Part of a small language model's weights.
Size: 10 layers, width 224, 4 heads of 64 (2 for keys and values), MLP 896 GELU, vocabulary 8192, 7.8M parameters.
Architecture: LayerNorm before each block, tied embeddings.
Training: a variant of SOAP for these matrices, 196M tokens, 2987 steps.
Each number is 128 + 32 x the weight over its row's rms, rounded and kept within 0 to 255. Layers, rows and columns count from 0. The size above them is the row's rms in percent of the matrix's.

# layer 4 attention key, 128x224, rms 0.137, rows 41-61, columns 0-111
size [ 91  83  81  88  81  85  79  72  82  80  78  79  74  81  74  72  83  75  80  81  78]
[[155 141 127  66  93 172 197 141  77 185  62  96 166  90 138 114 119 145  91  82 178 133 118 126 135  82  82 150 160 114 203 112 109  73 128  80 193 111 142 129 144 147 117 131 176 150 199 122  73 150 134 139 128 107 110 124 177 166 141 150 135 123 102 124 130 120 164 137  91 136 117  52 135  86 132  70 119  97 137 152 149 121  89  92 115 136 135 117  82 176 166 101 147 148 180 103 127  98 126 134 158 134  99 147 138  78 187 179 144 125 180 145]
 [ 81 125  94 155 106 134  92 118  72 186  86 112 115 145 138 168 109 106 109 119 131 106  84 139 154 140 116 144 140 108 158 141 128  84 129 130 115 106 112  94 118 111 147 130  85 164  87 142 112 169 161 177  95 112 134 152 136 199 191 154 147 142 169  91 202 149 127  66 151 110 127 152  45  97 169 162 114 131 147 165 114 151 145 145 158 198 125 180 177 110 167 143 128 176 105 143 151 108 140 114 134 106 151 145  92 115 133 109 124 123 154 155]
 [131 105 124  73 158 138 137 162 142  94 116  81 138 124 131  44 113 134 148 123 152 190 105  64 173  94 136 135 134 164 166 161 123 173 139 138  84 134 145  55 117 169 176 108 151 190 127 184 110 109 138  60 149 110 112 148 126 190 116 164 160 151 144  53 136  83 154 163 126 142 131 151 140 136 116 196 108 138 117 127  45 134 118 112 152  97  99 123 126 118 140 100 114 165  96 117 147  48 111  78 111 107 115 120 139 113 144 159 193 169  88 145]
 [126  66  99  97 129 129  91 134 134 146  95 117 177 113 128 104 109 121 132  77  86 117 161 159 120 150  82 159 102 104 118 139 139 148 106 129 128 139  75 132 152 141 121 149 169 198  84 194 128 189 103  77 154 109  88 137 108 179 124  98 143 130 109 117 161 119 164  79 121 147 114  93 173  91 165 184 112 148 177 112 150 119 117 144 148  96  62  92 144 138  97  82 114 115 102 149 112 116 126 159 142 141  84 150 193 115 166  87 113  93 123  86]
 [100 113 140 169 139 127 104 159 176  60 158 129 136 138  76 117 161 109 123 139 117  74  85 186 118  95 106 160 116 114  87 110 210 118  89 153  91  77  73 111  50 154  99 150 149 151 109 116 146  94 124 178 139 114 180 116 126 144  90 120 157  92 120 105 150 132  99 150 183 109  74 162  84  97 109 148 130 126 163 150 194  93 162 190 187 117  92 100  74 148 128 153 147  92 138 109 139  64 136 160 170  95 147 153  97 188 131 132 130 165 112 106]
 [114 157 170 128  95 121 116 134 102 137  96 108 146 146 132  76 121 168  58 150 157 197  82 144 140 132 133 113 161 171 129 204 165 172  88 154 106 127  97  75  94  93  90 136  87 203 144  68  97 157  94 127 111 132  92  87 150 101 129 112 108  72 131 147 117 152 144 118 154 108 110  94 183 135 172  81 113  91  98 111 101 151 123 129 125 172  98 139  93  88 136 124 117 136 145 159  83 147 166 160  98 177 127 131 101  84 140 125  41 151  88 166]
 [167 148 164 124  95 119 124 153 110 110 134 109 197 134  83 161 181 178  30 181 110 114 115 120 154  78 169 162 143 125 155 105  69  69 119  89 159  85 143 156 186 222 165 117 103 152 117 115  87 100  97 112  78 109 143 137  97  88 173 157  88 133 140 207 139 155 162 142 133 140 179 111 155 164 146 160 156 146 101 162 118  92 115 151 133 136 135 102  93 124 179 127 134  90 174 181  94 166 126 102 100 130 126  64 155  81 140 122  61 148 130 173]
 [174 102  95 161  90 134 178 132 138 110 176 109 110 112 139 122 118  96 150 181 149 114  71 116 162 146 167 112 125 148  80  86 128 143 187  96 117  97 136 135 171 145 108 117 169 104 188 111 146  41 115  56 145  86 105  90  90 152  96 102 173 124  85 148 154 128 143 203  91 155 106 116 196 126  87 121 126  80 157 157  61 124  98 144 104 164  66  51 113 174 161 143 117 165  87 142 119  82 120 141 110 109 132 115 120  94 153 157 115  68 151 163]
 [145 139 102 150  62 122 114 142 132 143 174 161 166 175 151 112 131 151 118 159  97 128 122  77 107 190 122 104 146 126 181  88 138  78 163 148 131 193 142 134 166 202 128 162 140 123 101 161 131 121 111 139  89 124 107 127 123 139 125  94 167 182 106 119 137 126 113 128 124 168 117  98 125 178  96 148 120 159 206 116  86 144 106 133 110 162 121  98 112 134 147 155 115 125 143  88 154 113 147  93  71 129  89 106 197 115 152 160 122 149  90 101]
 [139 121 107 125  97 182 103 127 145 119 142  42  90 145 212 139 117 169 173  92 148 148  53 130 137  99  91 210 160 111 127 153  98 193  97 156 151 156  58  75 144 139 155  99 150 118 125  97 125  99 123 154 114 155 143 102 133 175  99 143 128 151 160 115 117 211 121 137 138  72 148 166 153 152 148 130 105 141 200 106 124 144  81  78  81 156 107 116  90 135 165 160 151  81 116 107 108 117 147 101 168 188 137 107 182  94  98 135 138 156 113 181]
 [173 155 174 152 156 135 119 125 110 149 154 157 141 134  74 160 139 142 186 178 122 105 110 145 156 124 159 173 128 123 130 172 103 110 134 148 130 105 123  70 166 198 142  77 165  95 136  50 120 114 102 130 134  85 157 127 139 140 137 137 163  43  79  87 181  67 106 136 148 124 152 101  78 155 134 124 172 149 146 144  93  70 128 115 169 118  91 161 120 210 113 112 175  69 193 116 122 124 112 110 101 138 104 124 109  98 116 104 115  90 119 151]
 [193 136  57 147 150 180  83  98 144  89  94 169 105 109  91 182 104 161  99 143  77 165 159 171  89 199 125 167 151 178 132 163 151  89  76 132 107 156 142 124 141 125 125 127 112 140 107 108 134 140 137 155 169  43 121 134 100 124 102 105 125 166 135  82 120 147 118 116 122 121  99 126 142 142 141 121 163  88 124 122 123 132 134 158  97 106 209 166 112  83  81 166 129 120 151 137 146  78 109 176 146 138 176 127 134 128 114  36 141 148 118 118]
 [150 163 109 103 155 110  98 121 137 139  39 175 166 110  94 111 124  97 144  74 144 104 149 131 151 151 133 135 163 122 149  92  71 118 101 119 120 119 119  96 105 149 140 156 132 126 193 164 160  98  89 158 119 125 147  88 184 121  78 147 155 137  72 132 118 137 129 179 114 124 124  92 112 163 112 109 109  88 151 123  60 125 105 122 102  73 183 135 102  75 125  93 141 126  74 192 154  72 197 168 154 172 140 115 138 118  73 172 115 116 158 108]
 [ 81  76  98 138 136 120 155 141 131 135 117 185 117 114 117 123  94 145 152 124 133 120 181 106 119 138 135  97  87 117 157 148 129 100  80 160 138 152  96 116 118 160 107 133  97  99 115 169 157 116  90 114  84 112 114  87 129 100 166 123  94 135 113 115  90  79  81 161 127 121 153 127 139 113 163 160 143 102 154 123  89 104 162 106 103 176  88 108  89 121 150 147 161 173  96 163 111 130 174 182 122  94 148 107 126 123 127 148 111 148 136  35]
 [114 142 145 129  17 121 194 106 156 103 155 102 125 115 142 147 125 170  93 113 126  51 112 205 138 117 151 125 107 168 122  94  93 145 110 118 104  99 159 109 130 165 128  84 169 110  86 148 172 158 105 169 127 112  53 131 164 140 128  82  96  87  87 131 127  78 124 144  95 173 129  97 119 125  78 128 124 148 146 115 122 147 176 120 149 124 182 139 114  97 162  59 123 178 132 154 153  84 167 173 100 120 163 191 147 160 112  93 126 114 103 137]
 [ 82 106 147 150  83 121 118 176 119 153  98  97 185 146 101 141 115 146 107 119 160 165 103 141 221  82 152 168  89 118 150 103  61 128 141 160 123 138  95 108 130  97 106 204  85 143  48 125 139 108 193 113 150 144 124 176 165 164 119  75  88 148 146  83 106  70 160 201 150  83 154  83  68 140 106  78 171 122 132  85  86 130  59 204 168 141  90 133 156 123 150  80 123 164 147 132 137  90 122 157 124 146 173  78 158 116 108 104 147 103  73 106]
 [106 169 146 159 113 133 130  81 117 118 126 147 120 161  87 184 141 114 158 105 184 154 142 125  99 110 123 130 164 203 152 120 119 124  97  80 158 154 148 194 142 130 117 151 126 111  90 138 133 149 130 115  58 130 124 117 160 106 132 136 112 151  62 145 145 129 149 201 107 194 174 155 139 124 142 124 137  97 140 114 123 135  65 119 181 151 103  41 169 183 179 108  99 169 119 217 169 153  98  97 117 107 144 121 129 122 189 113 111 142  89 124]
 [ 59 190 168  89 205 157 106 155  86 123 128 125 128 131  78 126 124 121 128 179 199 118  66 128 158 126 157  87 118 162 115 134 202 101 131 142 113 159 153 142  89  83 143 197 128  65 115  97 101 144 151 157 102 174 119 121 104 104 136  92 127 149 111 132 137 133  98 124 100 144  96 151 151 149 151 120  78 205  97 184  57 111 106  95 118 127 169 139 133 134 191 126 134 186  56 184 123  83 106 166 146 137 109 145 107  75 123 117 126 141  94 186]
 [116 111  74 173 182 135 141 133  71  95 134 149 117 158 118  61  69 137 123  75 159 121 139 156 117 117 179 189  62  96 127 119 118 138 116 153 108 109 168 116  81 110  76  96 121  80  92 116 153 110 110 102 119 198 182 150  45 100  88 179 108 134 157  69 176  89 139 127 102 160 144 117 105 121 105 145 144 135 112 108  79 110 136 191 126  99 136  92 134 104 150 145 122 163  90 159  95 142 143 122 117 185 116  97  97 156 155  96 139 127 130  98]
 [ 86 163 151  72 149 141 112 143 147 131 105 126 128 174 165 134 128  97  62 123  66 152 122 168  96 173 138 126  95 125 177 120 131 144 171 119 195 116 118 133 147  97 104 137 120 170  79 124  90 126 118 133 150 135 152 138 100 131 138 153 179 174 112 196 150 115  77 160 146  86 142  57 135 136 150 125 118 116 136 106  83 154  74 112 124 125 143 128 158 153 129 168 142 120  87 125 170 103 130 129 124 145 105 166  47 117 142  98  91  52 106  83]
 [184 136 160  99 104 177 134  76 121 129 119 121  81 132  99  69  89 129 149 124 150 112 112  79  98  92 121 123 160 138  51 156  83  92 121 107 131  87 130 135 104 120 105  69 175 163 122 124 139 158 103 100  94  92 128 119 103 103 168 175 168 135 149 151 138  98  91 104  99  92 126 152 147 174 143 148 154 129  91  92 158 118  44 198 117  84 122 108 188  94 164  79 127 119 149 180 165 167 117 145  78  96 188 177 111  90 118 130 152 166 117 113]]
# layer 4 attention query, 256x224, rms 0.139, rows 42-62,106-125, columns 0-111
size [ 86  88  94  98 101  89  80 101  95  89  84  86  85  84  91  88  86  93  88  89 101  80  80  74  70  75  77  78  69  71  72  86  73  77  77  71  82  76  73  72  84]
[[132  78 101  85  99  74 102 102  79 109  96 143 124 101  46 122 116 133  96 111 191 185  47  99 206 145 136 138  99 146 186 121 138 101 127  95 123 117 107 193 131 134 170 104 111 119 157 116 127 137 127 148 128 105 205  97 151 170 144 142 177 154 157 105 153 141 120 183 103 180  79 124 110 144 153 127  88 117 152 136 136  82 162 155 102 120 151 178 135 164  94 104  62 132 111 137 110 141 162  81 166 153 185 123 107 129  42 164  96 133 111 104]
 [130 134 155  94 150  92 128 167  78 118 129 102 131 109 169 120 183 146 161  48 110 167 150  76  86 125 141 154 146 115 167 105 105  78 121  75 116 167 155 179 160 121 119 115 194 103 111 112 101 142 131  95 114 131 126 112 161  83  93 123 132 158 177 199 116 121 122 158 157 140 163 148 135 141 129 150 107 146 119 125  67 159 100 194 138 106  82 112  70 134  87 144 153 182 133 114  91 165 125 108 136 156 106 153 120 167  69 132 128 102 122 147]
 [136  78 144 118 125 116 138 124 176 166 139 141 182 175 120 178 146 104  89  84 157 161 131 149 108 162 135 152  98 108 155 152 130 129 181 143 145 116 162 137 149 105 153  43 166 135 128 147 180 175 127  81 149 132 127 123 204 156 124 117 135 124 111 105 116  90  83 166 111  59 139 135 107 117  93  89 130 132  90 146 132 116  94 194 154  80 160  81 153 144 109 113 113 122 118 168 115 129 158 106 197  90 117 150 107 129 134 128 140 121  93  77]
 [ 57 106 188 144  96 154 107 123 152 147 205 155 137  98 162 125 109  95 123 169 111 112 174 113 165 114 147 128 101  75 139 103 125 145 105 121 138 111 131 103 128 106  65 147 164 173 149  93 104 136 156 135 138 115 117 161 157 134 159  65 166  70 149 143 122 152 131 129  93 125  96  87 148 121 135  88  81 103  88 125 139 137 142 145 189 119 130 157 153 112  48 121 112  94 177 180 146 184 167 128 130 181 183 157 111 207  88 185 160 132 135 138]
 [125  95 152 194 135 139 115 170 100 172 125 157 143 115 127 125 107 106 132 195 121 104 132  89 135 146 117 151 227 149 129 168 113 204 104  97 126 168 186 106 148 136 125 113 110 123  57 107 163 176 148 135  94 149 117 170 217  77  97 107 119  87  97  94  90 135  87 171  95 107 119  78 110 138 147 101  81 139  98 106 146 165 116 142 108 145 155  90 139 123 136 117 132 176  91 134 116 132  90  72 171 134  85  82 154 103 148 174 113 148  86 206]
 [127 166 166 150 132 150 164 178 113 157 121 163  97 124 167 132 140 145 123 185 141 136 143 139 174 103 121 121 134 148 111 126 132 115 115  98 148  97 126 150 156  92 175 141 142 114  91 143  75  65  88 163 106 153 141 113 134  90 135 108 145 194 147 102 178 176 127 142 129 123 107 163 112 133 107 141 100  75 137 118  42 127 119 126 126 189 119 111 146 148 154 217 145 130 133 111  70  44  97 139 127 154 141 148  92 162 142 187 125 115 158 171]
 [116 105 140 126 133  99 186  92 161 111 192 163 129 120 162 119 156 163  63 120 113  95 139 137 188 172  90 131 105 132  64 113 103 147 109 136 137  68  68 160 121 163 146 139 163 117 107  92 150  96  89 140 156 110 158 167 132  95  95  98 156  75 142 148 100 124 134 128 142 162 114 138 169 126 101 139 100  94 147 193 133 102  87 133 136 126  68 151  74 102 149 124  90 229  95 131 159  64 104 170 128  84 139 129 139 124 120 147 125 120  80 161]
 [112 194  83 117  79 188 144  96 109 191 155 178  99 110 112 125 135 139 129 114 111 144 168 116 115 133 142 124  37 136 124 191 146 138 105 163 159 155  91 114 146 198  73 165 107  62 140 139 149 118  99 191 133 117  79  87  92 111 150 137 142 139 138 167 131 150  99 132 127 136 127 206 153 130 120 148  99 145 182  86  81 101 138  74 121 122 154 141  82 151 119 155 152 102 118  81 117 114 130 156 165 123  76 137 177 114 131 137 155  93 169 111]
 [ 98  54 176 138  99 118 104 148 139 136 162 108 113 144 131 133  70 108 166  82 101 186 104  69 182 113 120 149 131 138 125 116 154 170 136 175 125 214  92  98 148 133 161 119 109  99 147 132 140 144 192 116 145 144 134 119 108 168 133  66 115 114 167 129  66  92 132 123  73 107 166 131 166 109 150  92 109 137 193  78 166 181 153  74 146 158 155 113 137 154 161 147 130 112 112 108 140 107 147  59 148 163 113 110 152  94 129 182 136 128  98 125]
 [145  83 139 183 106 151 156 146 152 113  90 192 164 165 151 152 123 161 136 118 173  92 117 118  94  91 165 146 100 172  74 147 156 131 169 195 183  70  80 150 179 113 140 124 185 120 128  76 172 175 145 151 129  98 180 159 136 134 130 120 157 143 124 125 191 108 106 111  88 158 101 109 129  83 140 109 153  75 115 113 122  50 187 123 127 134  89 128  78 154 146 132 164 137 118 113 100  73 125  79 162 118 106 120 152  85 105 117 149  98  82 145]
 [ 99 167 128 125 110 102 128  82 150 136  80 116 108 130 132 108 102 169  82 133 145 105 157 143 141 115 139 174 130 132 134 164 148 124 155 122 139 154 103  87 103 157 138 120 123 125 106  75 105 134 173 137 113 181 116 132 132 119  71 144  96 137 188 102 117  75 133 100  46 113 158 117  67 190 192 128 116  50 119 125 121  94 120  62 107 147 164 107  95 169  86  88  92 125  91 174  99  81 105 105  89 151 143 144 128  74 156 128 137 165 167 147]
 [139 140 126 127 117 131 152 143 130 128 119 163 163  72 131 118 147 127 139 102 139 147 129 122 217 121 137 133 182 189 149 138 120 134  97 106 162  98  89 117 134 131 171 177 155 127 169 173 167  90 139 128 148 125 111 170 134 132 100  82  84 116 183 141 123 186 101  55  89  66 141 120 147 117 115 140 177  81 178 105 115 151 120 117 120  88 204 147 148 120 132 177 111 158  67 144 184 106 155  47 103  66 144 101 129 110 136 142 147 132 195 128]
 [113 101 136 124 101 153 123 142  57 161 142 138  92 100 117 110 152 115 175  96 161 122 102 113 124  23 109 132 149  80 128  99 137 129 152 140 111 156  95 101 113 159  63  87 161  97 183 160  94 132 147  74  56 144 163 117 120 145 152  96 121 143 131  99 112 118 182 104 116 124 139 137 124 212 154 101 144  76 161 115 144 153 132 141 145 153 151 162 113 135 108 113 139 143 177 165 162 112 207  99  84 119 106 120 146 138  82 146 175 152 106 166]
 [133 126 126 124 105 153 119 122 114 149 158 112 123 176 192 111 119 114  70 128 158 181 117  83 186  86 164 157 118 165  86  65 131 115 147 130  68 132  78  53 157 132 111 117 140 156 147 173  94 146 170  95 128 117 106 124 184 109 110 141 179 101 137 151 161  89  98 106  96  97 102 120 144 163 101  64 132 159 185 133 132 127 113 157 126 132 167 149 129  90 143  85  88 187 140 144 127 147 105 143 102 117 148 132 131 205  48 135  90 106 108 141]
 [116  79  83 108  93 137 170 130  95 102  56 117 162 141 154 144  72 154 138 147 151 118 111 124 182 122  92 200 129  94 157 139  89 112 108 106 125 103 130  94 162  70 162 145  95 119  58  61  87 141 134  52 136 173  95 152 144 116 180 116 157 130 113  90 126 143 144 160 128 149 118 119 164 149 157 124 114 160 160  92 119 200  97 174 154 172 146 151 128 143 171 138 137 151 123 191 126 159  77 137 107 159 158 125 134 148 112 126  97 154  63 174]
 [140 173  83  85  94 113 146  78  65 141 122 195 117 167  83 133 126 176 122 114  90 123 136 182 112 175 115 103 153 103 149  99  72  89  91 142 179 120  80 169 103 133 203 134  73  95 123 145  86 109 169 108  98 131 137 130  34 137 145  62 145 168  87 145 147 136 136  64 151 112 125 207 104 144 145 170 135 117 103 155 126 139 144 102 120 187 173 169 201 138 151 186 142 114 141 164 120 132  81 140  91 154 121 105 110 182 168 169 154 146  97  87]
 [124 146 155 103 105  74 131 150 104 115 173 138 124  88 103 130 158 127 114 130  63 158 124 174 162  90  63 114  85 140 159 132 111  99 156 126  66 151 162 148  79 171 103 140 149  72  97 103 136 193 138  98 108 124 112 143  89 148 190 157 158 188 132 172 106 158 130 109 104  64 151  97 140 174 106 121 170 175 115 157  84 116 152  97 132 121 175  89  99 181 166 123 216 155 119 134  90 121 107 134 159 177 143 144 142 105  94  84 107 199 132  71]
 [139 152 131 123 165 127 105 181 120  99 111 152 143 142 108 185 155  90 137 145 142 138 149 165 121 135  81  62 170 101 147 177  67  92 107 140 148 141 103  95  70 108 133 129 120 149  83 168 128 126  57 101  58 136 142 158 186 124  35 118 125  89  65 114 113 118 124 161 125 151 131  95 113 158 105 161 198 148 131  90 129 142 116 128  74 160 119 129 162 141 111 136 102 123 103 110 148 109  40  42  98  97 151  76 116 133 129 132 178 136 121 109]
 [ 90  58  83 103  85 180 154 113 111 159 135 149 165 108  68 181  93  77 131 115 114 167 128 151 119 132 107  97 123 151 142 106 125 136 157 151 101 125 221  97 127 172 137 151 147 152 125 110 149 114 137  59 155 152 171  85 122 151  74 167 115 116 150 161  92  83 100 182 133 127 163  81  97  93 109 141  96  98 161 173 162 113 112 105 134 115 155  73 142 169  87 124  64 144  98  94 143 124 158 173 147 106 133 118  86 152 107 162 161  76 160 102]
 [200 135 208 122 178  87 122 176 185 146  92 165 106  88 113 104 135 187 142 188 108 142 176  88 139 136 171 149 179 161 126  99 147  68 132 156 117 149 125 111 179 113 114 168 147 135 170 159 121 103 118 146 154 130 133 140 124  91 168 116  67 109 110 166 144 108 122 149 121 145 134 132 159 152 135 163 160 124  86 121 219 174 111 117 118 148 108 125 132 105 101 104 109 119 146 138 139 155 161 184 100  91 210 145 132 108 157 154 175 205 120  90]
 [200  78 148 141 166  91  90 150 137 114 115 162 140 151 146 113 132  95 124 104 161 125  81  65 155 138 113 127 218  90 108 114 149 124 105 141  60 139 135 141 167  89 136 151 137 198  90 126 162 133 105  69 119 124 176 219 180 108 122 119 153 155 107  98 126 144  79 183  74 148 107 115 119 124  65  64  99 174 118 126 104 175 143 170 160 129  85 125 114  68 134 147 142 141 137 173 177 140 119 155  46 154 186 102  98 133 169 202 119  88 121 118]
 [206 176 123 141 119 171  83 124 145 157  98 165 163 139 167 123 116 148  86  56  84 135 139 117 155 111  66 113 125 144 108 111 151 141 161 186 138 111 131 139  86  80  99 153 107 123 118 115 128 163 107 191 106  76 114 135 134 147 153 112  69 134 188  77 198  98 131 120 185 128 111 131  75 104  92 141 160 169 126 126 127 158 141 123 132 152 135 170 149 150 185 114  89 153 168 111 112 118 122 146  49 111 178  70 124 104 126  91 169 200  81 148]
 [169 180 153 127 103 155 110 168 146  89 147 135 126 102 132  46 153 105 136 110 125 152 167 134 175 151 138 124 136 161 118  99 195  49  42  84 118  95 184 130 156 120 139  96 169 145 164 131 153  93 186 112 165 151  89 127  95  89 143 100 144 131 109 199 186 141 160 114 148 104 122 110 145 188 124 113 120 188 127 146  90  49 111 100 184  97 126 122  96 148 160 152 116 134  82 178 131 131 162  77 142 155 148 120 127 168 110  86 170 144 117 225]
 [144  92 129 133 148 111 140  95 125  88 157 109 160  87 154 158 137 110  89  73 167 128  60 154  68 130 108 119 142  62 163 119  73  96  58 149 106 156 148 135 157 121 115  99 127 189 173 131 130 144 103  78 145 122 142  86 132 199 122 134 143 161  97  70 111  93 148 130 161 110 150 162 171 170 130 142 152 176 137 105 166 147 145 162 135 177 136  59 180 147 197 107  95 157 141 162 167 107 142 140  99 121 163 136 160 154 129 155 131  89  90 152]
 [ 83 169 199 127 141 184 150 181  70 116 118 120 114 144 158 102 183 140 156  96 157 142 139 156  32 159 117 170 120 136  83  95 179 110 113 125 153  70 179 163 138 161  83 141 188 119 132 133 124 142 105 138 125 148 171 143 128 102 114  69 198 135  66 139 189 113 150 118 143 105 116 210 130 107 128 137  81  95 103 131 140  82  73 166 164  77 140 113 111 118 166 175 149  81 165  99  89  97 154 140 135 110 165 117 113 138  82 128 117  95  90 108]
 [162 126  97 138 112 110  92 168 101 119  93  88 161 120  82 121 142 142  66 120 169 199 119 148 152 135 159 129 122 116 178 162 105 146 110 142 120 148 122  72 102  92 139 196 138 138 194 123 175 182 160 123 111 171  91 137 131 210 140 105 108  84 114 162 103 110 142 115  79 161 195 152 127 198 145 126 117 147 129 134 130 176 175 140  85 215 172 117 108 120 175 105 142  95 150 169 177 162 106 123 112 133 110  77 196 134 194 127 152  94 136 127]
 [104  68 143 101 115 110 121 122 131 135 134 119 156 104 167 181  72  79 114 192 105 107 108 130 110  94 126 174 115 100 132 149 108 105 159 120 121 115 154 118 168 167 139  93 101 129  73 143 129 123 139 115 122 126 116 123 122 135 189 170 166 157 119 162 139 149 139 174 136 102  94 183 124 154 118 183  96 160 179  70  83 140 137 112 100 132 144 138 144 166  64 150 135 136 158 183 108 167 109 166  99 138 123  96 132 139 131 158 121 145 154 154]
 [131 121 125 185 129 130 121  92 136 128 132 108 137 174 106 112 128 143  65 151 167  66 100  81 132 172 150  57  85 178 111  57 130  81 164 122 111 161 114 178  66 110 129 152 103  66 158 134 111 142 102  96  83  89 110 181 137 122  92 116 121 113 103 129  97 165 158 155 115 111 124 151 171 113 129 126 131 126  96 132 143 133  83 130 179  92 131 131 125 119 198 160  97  97  94 115 134 108 112 196 149  70 143 130 123 118 135 159 130 146 112 103]
 [112 114 130 101 106 125  48 161 123 151 154 144  92 140 115  88 130 141  98 141 116 131  96  86 166 140 131 127 147 100  95 129  98 143 150 151 113 154 136  87  78 154 127 190 174 110  96 126 123 168 140 123  93  93 110 137 121 141 124  76 155  90  60  71  94 118  78 148 103 226 115 158 108 147  68 159 127 143 135 114 153 129 122 182 131 153 147  89 118  55 140 128 130  53  71 124 142 159 133 178  79 104 127 112 169 195 180 149 136 159 121 111]
 [159  73  99 137 156  86 117 150 139 135 125  90 117  97 149 123 174 124 127 126 107 115 132 115  64 186 103 162 131  86 134 115  87 117 126 145 133 165 200 166 153 166 202  73 152 120 106 122 120 148 107 119 118 134 141 113 139 135 135  88  95 134 118 141  94 177 101 172 108  56 129 171 141 164 111 131 229 139 104 115  75  95 101 130 136 139 146 113 104 142 190 131 124  63 144 112 145 131 153 137  96 200 117 151 121 103  92 112 165 126  82 122]
 [ 87 157 143 156 116 135 100 154 113 157 126 119  84 191  74 176 181 142 155 159 121 132 156 101 127 133 125 101 164 137 115 108 121 152 139 155 111 114 131 142 174 184 117 122 176  91 126 135 115  58  80 178 125  93 113 119 170 138 134 176 118 145 106 122 160 104 142 133 104 101 130 118 171 133 124  97 197 138 113 121 154  51  95 198  96 121  96 179  17 148  92 153 168  94  95 134 103 138 161  77 142 123  52 171 144 108 140 131 132  66 114 130]
 [ 91 149 105  76 113 135 105  67 178 146  90 145  86 109 131 126 168 155 133  98 114  94  99 136 131 192 100 103 135 170 170 162 113 138 108 147 187 140 149 172 157 169 117  90 144 155 150 141 142 131 120 182 123  97  87 154 182 115 138  71 103 165  94  72 122 121 100 109  99 131  96 136 127 100 117 129 101  49 104  89 123  90 138  96 102 134 147 124 164 107  69 163 101 123 137 169 141 110 102 149  89 143 173 130 117  81 160  99  96 157  65 175]
 [136 150 107  64 175  80 130 160 111 144  65 116 171 147 185 151 135 152 159 176  74 110 124 124 187 158  82 131 102  83 166 103 154 138 119  87 188  91  20  81 138 128 160 155 126 146 120  87 168 126 124 167 140 162  95 135 123 109  37 104 128 164 107 113 172 125 152 143 133 113 103 127 115 138  93 131 127  95 188 174 126 137  91 121  88 145 173 102 115 151  98 105  86 115  85 168 147 119 142 103  98 121 178 120 107  93 105 173 120 147 140 172]
 [ 78  92 142 178 192 146 125 145 111  89 126 115 149 116  89 133 146 139 139 160 185  86 151 113 138 167 167 124  84 111 119 124 145 123  48 142 212 108 106  75 123 103  33 114  64  94 156 179 141 168 101 188 106 124 159 104  59 108 157  89 149 164 103 154 105  67 118  75 122 184 116 169  70 123 157 136 131  96 122 140 101  85 135 116  84 153 112 104 133 133 115 167  87 172 129 144 148 165 119 118 102 113 172 120 136  83  61 165 106  82  97  88]
 [119 172 101 105  50  86 134 140 123  50 149 119  96 146 148 141 113 182 149  79 114 152 122 146 140 159 137  85  78  98 157 135 111 131 141 144  94 106 102 121  70 182  93 149 130 119  98 139  94 170 112 146  92 116  97 105  95 143 144  98  67 123 125  98 116  59 124 145 102 152 159  60 119 125 113  91 114 165 141 106 125 118 182  73 122 127 173 174 132 113 185 161 163 153 122 143  71 116 133 100 114 134 163 178 176 167 120  96 142 135  84  97]
 [118 160 107 141 122 124 138 139 145 135 113 125 179 104 151 154  74 144 106 122 115 126  78 140 160 106 159 157  95 185 135 110  31 151  90 112 133 146  75  94 145 107  56 172 144 109  52  97 150 170 159  94 132 167  46 128 133 124 105 143 104 139  82  73  85 102  68 112 174 134 110 128 111  92 133 121 201  79 145 113 159 155 149 146 131 147 130  99 133 147 150 107 114 107 111 194 100 113  97 179 121 150 151 136 123 124 162 142 114 104 145 144]
 [112 132 137 174 127  70 117 116  75  70  92 107 125 141  92 137 184 111 147 109 192 167 155 116 181  78 164 152 166 140 153  78 110 140 162  93 125 110 138 162  89 133 121 104  73 145 141 125 123 110 115 133 114 132  91 146  92 152 124  94 128 185 114 128 174  95 168 119 109 122 205 137 117 101 142 183 166 110  94 105  98  94 104  93 131 146 200 109 162 160 177 138 144 104 113 163 183 121 128 139 102 122  90 112 144 113  98 117 134 132  87 122]
 [137 151  90 170 158 105 115 102 137 120 163 133 166 160 111  88  45 126 104 115 150 162 120 119 146 173 114  92 106 165 144 158 145 150 137  74  81 151  94 166 161 192 143 116 144 106  92  91  86 165 111 110 130 134 186 127 158 171 115 103  98 135 108 128 115 120 178 157 133  84 111  97 110 163 171 105 123 229 143 136  89 105  57  82 100 134 157 113 132 141 145  77  69 134  77 187 206 136 124 146 141 123  43 132  66 134  73 136 190 148 175 149]
 [121 183 128 123  98 175 142 156  59 121  83  82 128 151 127  75 142 105 161  83  84  86 166 159 171  98 156 155 129 126 138 146 139 148 114 101 145 165  79 128 112 193 112 116 124  50  81  95 148 114  90 151  76 145 152 140 135  69  56 120 109  87 143  90 130 120 107 180  94 191 129  76 130  93 156 150 150 141 152 120 111 118 170 135 111 112 107  93 144  98 177 137 150 189  70  73  98 144 149 131  79 142 107 124 135 111 160 108 134 165 132  55]
 [115 181 138 126 177 122 145 119 119  94 173  95 136 147  92 105 147  92 101 163 144 133 158 127 139 123 167  84 124 124  83 132  74 141 109 111 135 118 111 161  96 132 106 156 160 147  92 151 138 152 152  97 127 138  72 119 109 141  37 129 139 108  77 184 123 129 102 159 161  94  97  85 170 132 104 149 130 138 182 112  69 102  78 149 165 125 182 129 123 150  70  94  94 136 111  81 156 152 159 135 104 125 155  98 105 148 112  99  91  78 112 136]
 [132 141 138 124 152 129 149 122  87 142  99 104 125 130  85  62 116  88 116 138 113 177  66 168 104 129 127 167  92  79 155 132 110 135 153 157 157 179 123 176 160  66 160 141 137 166 200 151 127 132  99 138 141 121 130 164  42 137 209 145 132 154 143 160 113  99 141 123  82 105 152 126 150 142 156  94 147  69  93 129 186 127  41 125 112 102 141 119 163 140 177  40 127 139 169 206 169 169 125  95  79  72 141 117  77  92 136 101 158 116  91 110]]